python train.py --norm="layernorm" --init_std_qkv=0.0208 --weight_decay=0.27
Each number is 200 + 30 x the weight over its row's rms, rounded and kept within 0 to 999. Layers, rows and columns count from 0. The size before them is the row's rms in percent of the matrix's.

# up: layer 2 MLP up, 1280x320, rms 0.0694, rows 40-61, columns 0-159
# down: layer 2 MLP down (transposed), 1280x320, rms 0.0665, rows 40-60, columns 0-159
up40,091,189,188,220,215,199,207,227,229,231,141,163,183,207,185,205,229,197,182,169,205,218,207,213,265,217,297,188,219,196,209,193,150,225,268,239,172,210,222,146,192,187,183,229,243,233,178,247,190,207,229,194,204,222,207,230,183,255,256,153,211,144,235,228,216,249,235,160,154,176,159,211,216,206,164,172,234,216,160,227,198,167,291,199,226,163,200,148,240,164,206,156,162,154,207,169,176,231,210,207,235,185,173,214,199,223,196,202,198,182,203,223,163,211,182,226,243,249,175,177,282,248,218,215,229,182,218,224,222,192,222,264,217,210,241,191,204,118,197,207,177,237,212,164,191,118,169,227,196,192,155,181,203,218,256,180,237,192,223,191,181
down40,102,181,211,245,199,191,147,237,177,223,221,190,217,208,212,196,209,181,199,192,211,197,133,192,224,244,205,224,217,204,208,186,196,176,205,199,218,205,158,268,189,268,165,209,192,218,198,230,214,206,175,200,187,197,232,199,193,221,172,229,179,242,216,200,177,213,162,246,195,177,259,255,190,216,165,158,275,192,242,190,221,173,209,162,229,148,169,220,161,205,175,222,190,253,193,230,165,211,221,166,179,222,208,184,209,206,172,170,162,210,207,218,225,142,166,184,224,174,176,248,195,200,225,142,202,189,197,216,146,195,200,147,239,185,212,142,234,226,151,223,212,224,221,236,171,211,155,230,236,212,199,182,186,214,273,268,171,228,211,235,224
up41,095,196,198,190,154,175,217,235,214,185,173,218,212,241,220,223,209,227,207,197,184,196,206,215,230,200,201,216,209,216,145,193,229,197,209,252,218,144,238,220,166,180,148,185,228,185,255,130,219,214,191,209,178,154,197,180,170,164,177,205,195,192,227,224,188,219,163,197,159,253,238,222,182,196,171,211,176,185,185,231,217,140,180,186,139,215,200,167,214,220,225,222,222,214,191,192,112,176,257,179,178,172,207,139,242,159,234,197,160,247,197,186,183,238,210,183,209,174,179,171,239,167,155,144,203,199,252,196,207,264,193,216,196,215,225,201,242,193,193,230,236,201,206,248,204,213,182,226,254,203,223,238,197,210,220,193,250,217,194,251,203
down41,087,201,176,148,174,213,229,212,132,231,138,214,178,217,161,203,177,201,220,187,118,210,177,186,225,222,161,204,275,200,148,158,238,231,176,212,214,190,306,229,149,204,196,209,225,212,221,177,220,213,186,218,193,229,224,162,217,201,152,245,211,216,209,169,176,191,168,161,195,194,236,217,166,234,197,151,193,186,194,204,171,177,181,227,131,220,217,188,204,233,198,180,200,179,219,171,162,168,217,209,198,234,215,211,189,170,179,175,159,236,225,181,169,147,211,150,132,190,160,207,241,193,132,178,208,205,238,246,209,206,227,215,237,258,208,214,250,173,208,188,231,182,203,202,173,201,222,262,214,216,176,217,203,222,245,182,204,211,183,229,216
up42,095,211,186,255,180,152,169,151,207,194,171,192,207,268,244,183,176,214,189,174,205,223,163,157,193,181,167,182,131,244,246,190,182,116,162,219,215,208,191,169,239,228,225,148,203,243,172,206,205,162,176,215,162,189,239,193,227,260,203,164,247,251,194,172,174,200,285,161,157,219,198,177,161,163,137,195,163,193,199,193,210,199,201,187,225,185,232,252,194,202,183,211,194,195,228,208,235,234,151,204,161,217,154,247,188,219,178,137,197,213,190,184,227,173,217,235,233,231,245,177,202,215,199,169,195,191,167,229,174,207,197,181,225,208,228,157,202,167,205,131,204,167,193,209,217,202,165,181,298,193,163,193,157,223,169,209,202,200,199,159,202
down42,093,218,201,198,220,165,208,244,219,220,209,226,242,262,206,195,175,175,186,211,259,206,209,236,140,171,229,178,168,160,188,201,166,209,179,206,159,173,197,228,206,181,207,198,230,223,198,206,170,151,215,196,211,186,202,213,192,187,169,168,192,236,188,169,172,193,134,204,225,159,218,197,212,204,245,154,246,241,193,169,122,217,172,208,216,216,195,172,227,147,132,257,239,162,167,275,223,192,143,208,200,176,243,203,199,188,180,228,222,202,225,205,194,198,187,171,148,179,211,175,160,151,167,194,207,217,185,171,240,240,95,170,162,159,181,208,229,204,218,178,212,206,219,168,197,185,178,192,195,198,238,235,201,215,184,171,194,213,174,243,211
up43,094,205,237,196,185,219,196,205,228,256,173,188,167,243,203,207,231,178,156,243,135,216,204,223,211,211,172,162,216,246,167,212,168,223,210,197,221,176,130,164,244,183,193,182,213,209,193,227,201,171,213,246,225,265,149,225,244,248,191,156,187,219,249,210,216,243,165,220,219,196,183,207,188,174,237,198,226,160,216,190,189,163,216,191,191,196,120,239,239,175,187,231,197,266,192,204,177,209,195,176,215,214,200,210,154,191,185,200,205,183,172,203,146,290,172,210,192,216,153,214,165,212,150,186,202,234,170,219,165,198,149,177,222,212,208,232,232,174,197,259,175,195,242,143,183,238,229,176,243,255,203,204,178,208,130,159,148,216,193,207,172
down43,102,160,232,188,194,217,229,168,240,250,172,221,198,239,211,182,194,194,184,177,213,149,212,214,205,190,210,256,236,257,162,238,175,206,193,184,222,168,143,215,227,229,193,234,157,202,188,210,239,171,226,160,225,178,220,178,255,198,145,202,164,182,223,175,184,139,188,171,208,179,172,198,156,154,217,206,257,184,179,179,131,204,193,177,172,186,259,243,180,189,205,245,196,231,174,183,187,189,200,161,230,169,206,232,204,175,210,213,221,224,222,194,221,263,188,213,133,183,172,189,208,204,236,240,231,141,213,195,157,187,160,124,217,167,214,184,220,193,172,232,189,181,232,179,139,201,225,177,190,215,182,217,245,197,181,175,238,136,209,194,206
up44,102,189,225,158,198,188,178,193,211,244,138,222,190,238,219,253,133,255,178,184,233,221,175,187,187,229,185,229,162,159,236,203,224,216,237,260,182,168,183,179,166,188,188,138,208,234,270,149,233,212,159,191,210,198,157,217,219,190,209,215,210,216,152,190,195,194,192,157,195,107,200,194,256,241,230,188,189,222,127,146,246,189,197,215,226,240,160,166,227,165,216,203,172,222,194,220,202,206,204,178,221,172,233,238,210,181,171,239,187,200,230,212,205,214,208,189,194,177,170,199,141,236,215,197,176,198,184,179,218,189,204,188,258,189,238,238,144,195,204,226,188,207,162,189,259,213,206,223,120,228,229,177,196,192,260,198,234,219,219,181,195
down44,100,156,227,194,130,210,182,221,241,220,132,230,165,215,219,179,209,218,195,167,208,212,183,189,248,242,228,273,194,158,189,231,283,234,203,216,178,211,171,240,203,228,215,165,220,245,194,205,184,213,203,221,209,170,157,196,197,173,204,217,201,171,231,175,213,219,239,208,224,151,186,166,219,162,173,220,151,246,157,181,234,188,201,242,188,226,216,181,256,171,197,252,214,162,209,220,202,264,246,176,173,214,202,207,231,212,176,264,200,177,245,198,248,218,194,190,159,230,212,200,167,191,191,208,225,141,190,189,207,200,193,199,234,218,258,261,197,230,199,212,165,231,181,188,199,129,162,186,200,206,218,194,236,225,207,188,179,225,208,168,196
up45,085,230,218,164,219,118,221,231,185,147,185,165,223,195,176,191,197,178,181,164,186,188,213,190,211,238,189,148,194,251,226,167,218,220,242,222,207,224,172,204,185,206,233,190,209,150,168,213,203,227,211,233,196,213,129,206,159,213,148,210,237,179,203,214,211,217,178,211,196,206,199,152,230,199,185,238,176,202,275,174,247,219,224,185,237,160,188,182,184,188,233,201,247,190,247,188,196,202,184,203,230,183,232,160,182,182,186,189,200,196,153,206,226,238,189,183,207,198,190,210,268,208,164,238,242,196,178,203,197,211,182,193,207,197,221,197,163,228,176,214,221,228,218,163,205,192,175,222,246,180,188,196,168,255,191,192,193,152,138,179,249
down45,100,160,193,205,216,269,204,169,181,185,222,223,242,209,199,165,192,228,212,163,183,191,177,201,233,175,194,194,184,226,197,238,238,151,191,164,253,213,204,140,238,193,184,191,162,233,207,182,171,180,160,180,178,216,228,209,171,179,217,218,156,208,219,196,179,141,150,184,207,210,252,182,169,216,219,170,202,206,189,169,171,174,172,215,212,231,211,216,256,207,189,201,145,161,158,192,203,195,232,230,153,210,196,222,170,188,198,172,162,198,229,180,203,194,193,211,218,202,224,195,193,150,189,219,202,173,146,211,198,263,188,193,194,150,98,208,207,211,203,163,187,180,184,173,154,231,200,200,145,230,179,196,177,171,169,195,174,269,221,222,178
up46,099,181,145,187,207,237,248,172,168,233,179,220,240,156,207,219,151,266,234,208,174,241,206,240,239,183,202,224,153,198,228,208,185,185,252,228,187,183,168,184,213,207,192,187,202,183,212,169,237,225,192,250,228,243,193,169,187,211,189,172,223,167,191,200,193,245,195,156,224,216,192,204,216,204,152,237,234,115,223,204,203,194,198,164,196,217,193,171,254,186,221,198,194,228,175,162,161,209,205,198,231,227,186,186,211,172,210,228,169,210,199,150,145,165,107,179,146,151,203,241,212,196,204,181,205,224,196,162,225,182,216,193,228,177,154,250,174,192,194,222,182,228,184,203,214,176,188,188,211,186,221,244,167,256,243,200,150,187,229,154,200
down46,095,246,241,156,181,166,148,188,222,148,189,198,170,209,169,175,251,215,181,140,206,190,184,204,186,149,182,212,190,203,231,221,195,193,154,158,222,202,217,195,175,196,192,245,221,184,219,198,163,139,222,221,217,186,168,260,236,202,228,254,205,229,164,215,215,168,237,217,201,160,219,177,189,161,244,126,223,171,182,223,213,211,191,237,165,135,181,175,179,203,216,244,228,167,224,233,250,219,215,220,197,231,181,195,206,234,182,176,214,205,244,206,248,253,203,228,236,210,242,171,172,207,172,256,210,163,194,198,138,196,233,171,194,219,198,158,236,190,176,196,209,148,165,224,147,208,207,160,188,236,190,199,203,188,230,268,209,200,194,218,237
up47,093,205,203,259,207,152,190,253,166,235,196,175,214,231,163,227,172,203,186,148,220,193,185,133,218,234,197,211,246,240,205,201,153,252,189,211,200,204,185,262,187,183,231,203,185,189,187,214,219,170,170,177,166,204,186,213,192,251,184,243,224,193,279,233,155,210,172,189,188,206,196,160,202,191,192,130,224,192,165,171,201,192,197,178,186,170,211,170,239,266,217,212,197,188,240,186,179,148,175,263,203,236,209,267,207,200,202,194,244,147,190,251,219,251,180,186,191,192,184,198,204,170,258,189,148,169,190,155,176,199,257,160,179,221,200,239,174,200,207,189,251,203,203,254,191,141,228,206,164,212,186,228,199,183,242,176,191,206,212,187,283
down47,095,170,229,117,196,254,190,145,238,202,184,214,145,205,233,178,208,209,190,211,221,212,172,241,175,194,178,156,137,136,153,195,214,140,204,131,255,196,175,247,166,240,204,199,199,200,260,178,187,182,183,243,218,181,230,228,144,134,220,124,227,231,171,166,223,180,200,215,226,199,206,185,200,233,222,165,216,185,192,182,170,239,199,246,171,200,201,178,181,180,216,169,233,196,222,201,200,203,204,197,155,192,182,158,217,188,189,197,213,283,222,173,279,205,230,223,251,217,207,199,241,205,207,141,276,230,184,227,199,161,173,206,217,179,193,173,211,170,209,228,184,204,115,143,216,199,161,164,173,205,206,170,230,215,151,195,201,195,184,237,199
up48,099,201,176,187,168,176,251,202,208,162,202,184,168,189,242,206,239,176,154,193,217,184,171,244,218,141,159,201,236,197,227,209,175,212,152,167,190,166,149,179,232,232,217,185,238,205,219,207,203,202,187,198,214,217,223,189,262,199,150,169,220,142,181,163,191,269,188,187,150,214,210,184,252,203,223,205,165,232,192,207,184,252,156,173,215,194,255,184,227,160,222,142,153,135,200,210,203,198,217,195,236,173,130,210,198,180,240,183,160,228,265,207,204,254,198,237,216,185,194,241,216,207,240,197,209,209,213,241,251,174,223,217,200,230,243,170,207,217,227,165,177,196,195,216,181,198,174,210,174,188,178,190,233,214,135,184,205,203,211,196,201
down48,114,177,215,217,161,139,196,216,185,194,176,181,214,217,163,231,216,195,184,249,185,178,204,188,196,201,219,218,215,214,208,169,211,249,180,199,183,188,180,189,252,194,192,142,226,242,184,247,188,245,112,163,217,237,226,230,224,193,143,191,199,188,265,142,152,283,254,243,134,202,203,156,168,219,248,212,210,236,197,198,199,247,202,194,237,230,218,210,197,205,181,150,129,162,173,205,198,193,212,223,249,215,180,195,176,183,195,181,220,226,208,264,222,218,171,230,197,227,171,193,200,204,194,178,167,230,241,181,200,190,175,206,182,174,213,179,230,209,187,126,207,189,210,232,157,209,206,198,187,240,219,207,160,248,196,167,211,191,213,159,264
up49,120,181,176,218,235,246,229,229,215,222,211,172,215,176,181,240,222,159,276,196,230,168,197,235,200,210,228,234,198,205,168,195,211,249,181,191,171,175,219,217,220,234,218,175,216,196,176,157,147,219,191,225,163,203,151,219,195,131,177,150,208,146,200,184,214,200,232,237,179,183,215,237,227,194,182,236,166,192,202,203,171,240,182,227,222,227,190,200,137,216,242,185,206,229,171,226,210,264,212,219,203,186,172,143,187,150,247,208,180,176,212,236,173,213,212,211,276,185,222,224,216,210,180,275,220,183,263,195,275,250,221,257,231,180,174,222,187,209,165,205,194,187,218,216,190,260,191,213,145,230,173,162,216,183,200,161,203,151,236,188,174
down49,103,254,213,209,138,197,210,208,208,255,167,194,165,167,180,211,191,193,181,170,233,234,178,251,196,207,211,202,196,160,182,242,227,216,215,172,162,174,170,189,222,175,215,235,180,227,195,201,218,178,164,165,196,179,170,199,202,220,191,175,230,239,197,176,180,136,198,250,147,185,190,215,192,192,227,176,181,231,188,281,151,170,216,177,206,217,202,165,225,210,191,210,190,217,235,204,178,189,202,227,159,176,271,148,174,184,213,188,218,202,200,215,199,176,192,115,221,187,180,143,211,184,198,194,195,151,227,179,238,255,237,213,114,226,209,189,160,138,210,218,244,141,190,170,156,185,136,242,194,210,221,161,203,237,174,216,178,196,192,136,184
up50,111,202,196,202,201,164,239,188,165,226,245,181,204,208,229,204,180,251,160,240,235,223,217,182,193,230,193,193,165,185,190,225,230,178,170,157,157,210,196,170,190,169,263,179,167,199,236,195,186,173,241,197,181,190,211,198,151,201,194,224,213,169,195,204,213,161,202,227,130,197,167,211,188,180,166,209,185,194,235,208,206,211,195,201,191,220,167,208,195,166,201,221,229,195,221,193,209,244,142,249,145,293,184,169,174,214,162,226,237,190,159,173,214,159,141,165,190,147,189,169,187,172,138,214,148,190,209,276,190,198,225,212,207,216,207,145,168,220,212,195,188,235,216,186,230,250,164,151,213,231,244,151,144,287,172,220,212,230,208,218,173
down50,101,186,150,187,183,197,281,170,241,152,204,255,173,206,179,194,195,244,216,160,214,211,239,156,209,251,179,207,162,139,240,252,210,191,191,152,223,145,225,205,219,196,184,176,249,181,146,208,201,163,236,250,221,202,179,204,158,182,165,249,155,162,255,186,208,174,151,241,145,161,167,217,180,199,204,157,160,230,195,201,188,180,228,192,230,238,158,182,230,215,225,233,180,239,199,198,206,206,227,226,229,242,246,202,176,174,186,242,173,179,199,147,163,151,169,211,217,166,210,190,151,135,160,175,209,175,154,216,200,228,190,198,229,185,194,220,124,225,201,186,223,224,186,220,206,187,167,215,210,157,210,172,211,204,215,185,215,223,196,222,168
up51,080,202,196,166,203,155,146,218,230,219,176,190,186,213,238,159,139,230,188,167,219,200,184,255,244,161,185,249,267,228,224,217,184,214,186,157,163,186,229,207,171,228,244,163,158,225,221,161,171,157,229,198,206,135,239,159,237,232,205,192,220,236,188,234,181,183,167,197,233,190,200,175,189,226,189,208,190,213,182,214,184,222,194,255,146,220,147,221,260,190,190,170,191,192,152,191,172,242,187,201,181,146,306,183,175,223,232,203,165,213,214,202,201,191,209,194,201,190,206,196,216,191,198,165,177,214,193,197,180,204,222,178,177,236,198,170,222,179,177,166,201,194,182,214,250,229,182,206,199,192,263,257,212,199,156,249,201,221,210,147,170
down51,080,161,174,223,167,201,211,198,234,230,183,168,180,233,202,204,163,182,203,208,200,232,228,222,214,208,174,248,233,197,175,203,173,175,190,237,242,194,155,178,209,170,206,220,261,208,242,184,137,149,158,151,193,165,203,160,244,158,191,204,169,163,243,236,216,160,179,204,171,204,237,189,212,170,193,214,176,248,166,186,187,201,252,189,212,182,223,223,149,214,193,228,245,200,243,164,154,205,210,219,190,238,203,181,174,185,162,201,243,185,141,221,187,207,197,199,179,241,180,221,171,246,180,218,233,206,208,182,183,265,244,267,228,180,195,181,164,230,292,197,159,175,157,202,144,217,238,232,196,210,224,222,162,161,171,142,189,169,213,249,215
up52,104,152,198,197,212,197,188,139,197,228,220,275,136,170,181,226,195,221,138,196,202,209,221,213,206,233,194,229,188,158,227,175,200,216,181,260,221,206,201,169,191,179,282,241,228,185,276,245,197,275,189,193,208,188,130,185,219,218,250,209,203,219,198,168,256,206,195,220,205,142,210,192,168,218,225,240,156,150,203,165,190,196,157,210,166,212,172,158,155,142,225,197,180,216,220,203,199,196,247,196,166,206,193,207,266,203,169,210,227,237,168,145,173,211,158,241,209,180,194,207,186,185,169,224,204,232,140,197,214,208,215,266,208,216,243,162,188,212,173,204,192,235,239,251,241,202,186,238,157,217,171,212,205,216,234,173,160,196,198,189,203
down52,106,250,217,153,160,228,191,218,176,198,229,214,160,202,164,203,199,182,168,189,281,197,252,244,153,237,190,185,206,230,225,237,203,191,199,252,238,179,172,207,169,206,185,218,174,211,227,176,176,194,172,201,165,185,172,204,209,185,181,165,176,198,231,200,243,182,223,162,139,189,161,192,213,193,175,206,156,163,198,199,224,206,225,246,197,199,184,196,134,195,224,149,221,180,199,148,187,204,135,197,198,184,201,232,186,142,234,248,166,146,183,203,216,196,189,192,165,201,195,213,199,224,191,254,193,186,194,167,179,226,158,135,205,220,240,210,185,181,197,181,163,223,178,170,186,179,233,153,173,250,204,215,230,233,179,174,198,200,229,241,207
up53,098,224,209,148,170,206,164,172,162,196,175,222,152,214,204,206,252,215,162,192,148,193,187,181,208,187,193,153,176,186,232,227,216,182,231,163,218,168,206,193,222,208,197,217,176,180,195,213,175,209,178,210,228,169,214,211,231,168,196,187,138,183,272,209,202,250,194,175,177,214,166,168,203,224,186,197,198,219,234,226,180,204,238,272,204,213,189,190,213,121,168,145,200,242,216,186,227,208,183,177,171,213,190,185,176,200,189,183,210,182,189,162,231,205,167,188,184,207,171,187,210,156,184,240,221,156,181,211,192,151,163,252,149,168,247,153,257,167,146,265,171,206,211,207,243,240,203,204,176,223,204,217,140,265,272,165,208,217,202,234,240
down53,098,195,133,222,187,157,215,163,203,217,227,212,206,182,214,178,160,198,154,223,219,172,174,179,228,180,208,209,226,211,185,232,248,221,242,249,180,218,167,173,188,163,147,231,190,186,201,229,192,238,210,194,251,201,220,203,208,163,226,211,213,188,242,217,207,204,174,133,184,173,175,202,175,221,173,246,151,196,212,196,212,226,210,197,185,160,210,175,169,160,165,202,276,242,231,209,211,179,212,187,174,226,245,256,215,210,205,250,157,219,165,155,250,202,206,204,235,157,162,199,179,206,241,167,235,166,145,177,183,141,171,205,167,177,175,174,211,233,207,198,192,198,205,187,202,156,255,231,203,240,158,215,234,200,230,224,208,216,170,192,271
up54,099,176,235,198,186,191,226,228,224,217,186,205,218,176,231,184,275,196,196,175,227,191,209,188,176,231,197,138,179,232,212,278,191,201,187,197,185,237,201,182,181,200,214,212,224,187,198,202,215,163,190,247,199,253,190,245,196,185,244,223,222,222,200,246,172,187,218,220,184,195,211,223,178,174,165,139,184,194,231,202,200,192,209,199,222,217,209,189,238,252,223,203,188,254,218,174,163,185,165,178,146,202,259,215,183,207,152,164,188,178,223,164,144,213,215,200,193,217,202,172,185,182,212,176,208,253,181,181,280,193,219,148,168,192,179,177,155,186,204,260,146,186,174,180,216,182,198,172,230,183,195,204,205,181,168,210,122,227,196,201,133
down54,096,246,214,208,178,174,184,244,215,234,210,206,136,229,252,200,199,172,241,197,253,224,240,222,223,220,184,165,197,183,186,241,197,204,214,214,162,234,240,173,248,198,243,181,189,160,189,159,215,192,181,144,114,208,219,225,227,194,136,166,196,219,163,138,228,211,191,163,196,197,197,144,195,210,217,178,144,175,208,212,209,177,233,250,185,161,233,180,183,234,175,192,198,201,203,196,163,228,219,215,172,257,142,219,155,224,189,200,245,169,192,147,189,170,199,177,207,196,177,209,195,147,218,218,208,165,199,213,160,211,153,198,205,161,189,161,185,223,161,210,166,247,143,212,156,177,210,214,182,163,233,171,242,189,229,202,182,195,192,184,169
up55,103,209,219,278,178,206,224,194,173,197,191,176,224,193,222,210,210,147,260,202,164,265,174,150,186,235,254,197,261,215,210,157,180,199,219,296,215,192,164,187,183,182,157,224,179,196,230,151,189,142,183,201,204,208,236,227,170,157,228,217,223,164,215,159,216,231,192,193,208,240,207,180,187,188,172,156,219,208,198,210,189,213,223,253,188,230,190,166,201,237,211,212,199,209,198,182,196,204,220,235,230,174,203,185,229,168,192,221,132,151,214,195,224,240,158,192,189,206,213,184,234,178,186,178,225,197,211,198,202,195,236,265,204,182,202,164,144,189,158,242,219,215,158,197,117,201,244,202,237,163,174,175,260,168,241,223,215,224,199,153,224
down55,103,202,154,191,234,185,144,201,173,204,249,162,195,227,168,218,172,166,185,202,220,171,206,155,207,153,160,194,223,111,199,251,157,202,219,140,186,190,184,232,186,117,228,181,223,145,204,200,178,207,223,217,158,156,179,217,229,190,194,129,224,235,234,206,207,167,235,226,222,159,207,191,186,243,167,230,180,159,200,193,189,214,254,182,237,193,218,228,183,179,155,169,158,241,154,234,263,201,214,193,156,203,148,222,184,209,152,234,192,198,216,238,204,176,205,187,173,177,191,175,172,138,219,226,202,195,205,207,179,192,148,199,243,194,212,239,218,211,152,215,166,200,194,185,231,213,180,228,164,223,217,194,151,198,181,223,226,142,152,215,182
up56,095,208,131,249,197,132,246,217,189,228,207,145,174,234,162,161,171,159,204,124,215,191,191,193,237,211,213,161,184,238,148,209,156,234,238,245,239,174,175,199,241,232,165,226,187,208,197,236,196,190,228,286,161,183,176,236,191,183,206,253,186,158,184,198,146,217,181,220,198,186,166,193,181,202,199,152,161,211,164,223,200,210,198,180,178,173,148,232,215,229,210,236,166,157,193,147,203,146,225,187,183,154,148,213,227,196,191,254,169,204,248,188,168,195,218,245,215,188,218,164,222,235,230,237,195,207,209,238,241,185,166,196,185,245,213,185,197,192,174,167,158,228,182,177,229,223,162,218,240,234,239,221,191,238,152,221,202,234,225,186,206
down56,091,200,153,164,200,161,273,159,233,187,193,164,172,149,208,251,206,209,128,148,185,176,193,216,198,177,222,142,208,207,182,163,187,200,236,190,190,149,179,232,167,206,257,188,225,207,181,199,151,175,113,224,163,207,199,191,174,224,183,176,186,208,182,172,190,164,176,246,166,157,241,175,208,250,195,173,145,190,185,186,171,189,206,203,164,180,156,175,219,232,160,217,221,166,178,217,163,241,195,255,263,156,213,137,195,181,222,225,181,184,218,165,236,196,185,157,239,167,194,144,194,174,240,166,205,174,216,180,219,181,241,204,197,173,168,176,196,236,221,227,196,264,169,184,230,192,229,270,160,181,243,210,208,241,233,185,198,203,159,193,178
up57,095,222,218,198,183,175,193,170,178,138,213,198,154,184,184,233,194,159,218,229,232,142,205,204,234,229,191,192,235,175,242,208,148,160,182,151,190,155,168,210,165,183,207,194,171,237,174,168,183,193,174,213,186,214,235,199,281,178,199,200,158,194,167,227,184,199,180,177,260,170,228,196,156,250,244,205,184,223,229,187,191,183,239,264,237,220,208,237,263,187,211,210,220,192,173,192,206,236,198,226,196,169,208,216,267,274,214,231,180,186,235,224,248,195,135,148,171,189,257,174,225,247,123,198,258,208,154,209,241,157,217,240,161,235,210,226,208,178,169,205,209,183,198,197,222,217,220,200,219,213,206,210,217,194,204,215,220,207,186,180,198
down57,103,156,266,187,125,160,225,187,208,181,230,141,214,187,219,216,214,233,160,221,249,128,210,168,169,156,155,186,199,182,210,219,215,222,129,199,226,204,198,144,242,200,207,226,246,171,177,119,216,223,203,146,229,200,264,187,260,161,186,234,163,254,252,205,210,168,176,167,170,240,151,184,177,247,238,243,210,199,214,200,226,276,182,200,226,177,243,148,206,188,226,191,256,236,247,192,195,175,226,221,201,207,227,221,160,224,195,178,174,159,187,202,157,223,212,216,194,209,216,198,218,225,235,187,166,197,177,194,154,171,204,208,234,219,154,192,233,173,194,172,161,168,160,191,138,233,231,206,231,220,212,208,218,212,172,238,164,197,170,205,204
up58,104,192,200,187,196,209,236,232,222,264,193,144,240,170,242,210,218,218,181,249,159,194,199,210,204,164,222,179,212,201,185,205,205,223,188,198,208,195,190,209,248,215,259,181,213,169,130,187,202,252,162,220,232,172,228,175,196,164,170,198,219,207,198,202,207,245,163,260,214,235,160,204,180,258,222,198,217,212,255,165,171,288,176,201,164,149,182,217,181,193,242,230,195,262,199,225,199,218,215,191,154,251,243,231,262,256,216,184,203,247,205,218,186,234,195,207,194,227,273,208,186,185,160,193,140,212,189,160,148,160,227,215,207,206,230,231,213,180,210,197,219,223,180,190,228,164,202,200,218,204,173,217,149,208,182,208,167,164,201,203,187
down58,097,235,185,182,226,187,192,184,174,195,216,257,215,213,239,159,147,157,215,246,201,180,185,204,191,250,199,284,184,202,190,207,192,172,196,211,241,171,241,259,158,183,173,229,269,215,216,206,172,169,182,224,198,218,191,178,208,218,121,202,151,137,197,280,133,196,249,220,180,241,187,239,192,215,248,248,222,210,148,228,233,188,204,216,175,251,196,195,201,204,175,202,201,180,179,207,215,218,222,182,196,273,176,210,189,271,153,206,187,193,159,208,171,174,199,173,151,177,145,254,195,205,235,206,212,214,177,183,259,188,225,180,194,203,201,214,182,252,229,184,169,175,243,202,128,227,238,189,211,157,243,189,174,190,187,209,260,260,203,155,187
up59,097,217,228,212,207,151,170,221,195,234,163,225,185,190,153,175,258,186,204,190,207,234,206,178,226,194,206,202,174,221,155,160,165,277,186,243,202,245,167,224,211,244,205,215,224,154,163,160,147,215,200,192,172,130,159,181,202,215,193,226,187,196,262,178,210,207,190,159,232,239,168,244,155,235,244,248,214,198,195,163,185,167,234,206,190,237,134,170,161,167,170,154,188,189,215,192,180,200,232,253,210,214,221,223,163,195,216,214,134,184,181,225,195,225,198,180,230,210,192,189,261,253,163,260,211,197,246,218,188,183,184,213,182,158,196,212,217,175,216,194,190,215,204,216,210,192,176,184,198,182,200,159,216,246,222,208,209,215,234,197,155
down59,099,151,228,167,168,223,168,230,198,229,136,200,167,193,177,209,239,172,232,254,202,234,204,225,153,192,182,169,188,135,178,213,239,183,213,204,178,233,183,169,219,201,214,214,203,221,191,241,184,209,242,167,203,204,177,217,230,180,136,166,222,201,164,191,150,170,210,221,227,224,169,203,99,207,177,272,263,201,182,204,219,205,219,155,199,217,206,222,196,151,196,108,172,195,197,141,219,171,177,254,222,186,124,212,259,199,173,178,161,186,218,202,210,212,170,180,289,204,173,183,260,191,181,193,150,191,220,230,203,196,208,230,215,181,198,177,138,174,209,179,179,181,184,199,207,230,201,165,277,163,176,187,194,194,153,214,237,165,208,197,232
up60,093,155,199,224,234,164,230,175,168,224,188,189,192,162,239,196,214,221,236,232,149,179,175,236,228,267,221,187,139,200,247,189,202,158,182,198,217,200,157,223,166,187,201,186,162,172,213,190,253,185,210,194,204,208,208,186,232,148,173,179,228,195,214,214,177,199,219,218,142,155,198,220,241,159,189,216,217,170,180,239,267,184,170,209,223,182,148,167,215,212,209,184,222,213,212,177,190,224,147,184,200,198,192,243,205,259,193,215,182,214,232,223,202,184,167,204,166,141,210,220,253,219,255,199,226,160,134,197,208,153,193,184,199,211,236,209,211,231,217,197,152,178,167,192,196,211,200,207,185,231,167,222,210,231,168,259,194,202,215,240,192
down60,091,222,197,163,171,256,185,293,186,193,179,227,203,232,181,165,193,192,165,203,255,171,175,263,187,179,214,176,206,257,159,251,190,247,246,222,179,205,180,213,263,210,228,225,208,241,248,181,173,227,205,239,189,198,201,206,196,236,180,198,168,182,177,184,187,228,183,190,241,241,153,206,199,221,233,198,228,195,210,222,226,222,231,200,185,190,153,220,236,229,182,199,196,202,171,241,173,218,227,183,215,237,161,183,232,135,183,151,212,222,205,180,180,179,234,203,276,220,242,153,165,192,199,208,242,181,249,211,211,198,231,222,193,235,198,177,175,196,189,182,216,238,225,238,195,186,249,243,216,170,189,231,140,209,223,189,183,230,240,198,209
up61,101,248,210,189,239,209,213,219,207,225,157,239,219,176,161,214,125,199,189,168,163,247,160,170,213,207,234,166,201,198,180,186,221,206,212,213,187,196,179,244,214,214,189,178,129,230,190,191,246,147,269,237,199,186,170,222,197,170,185,189,183,223,168,196,227,194,158,162,222,161,244,196,243,164,214,216,228,196,221,196,181,233,181,203,167,185,124,213,211,161,227,147,190,209,211,204,161,208,230,222,207,199,172,210,220,223,164,219,200,253,233,159,173,221,147,233,154,190,216,201,169,221,213,153,194,172,230,266,230,247,190,224,237,243,216,182,192,185,211,200,157,206,194,217,165,204,188,213,218,190,214,184,217,235,166,216,202,179,169,150,222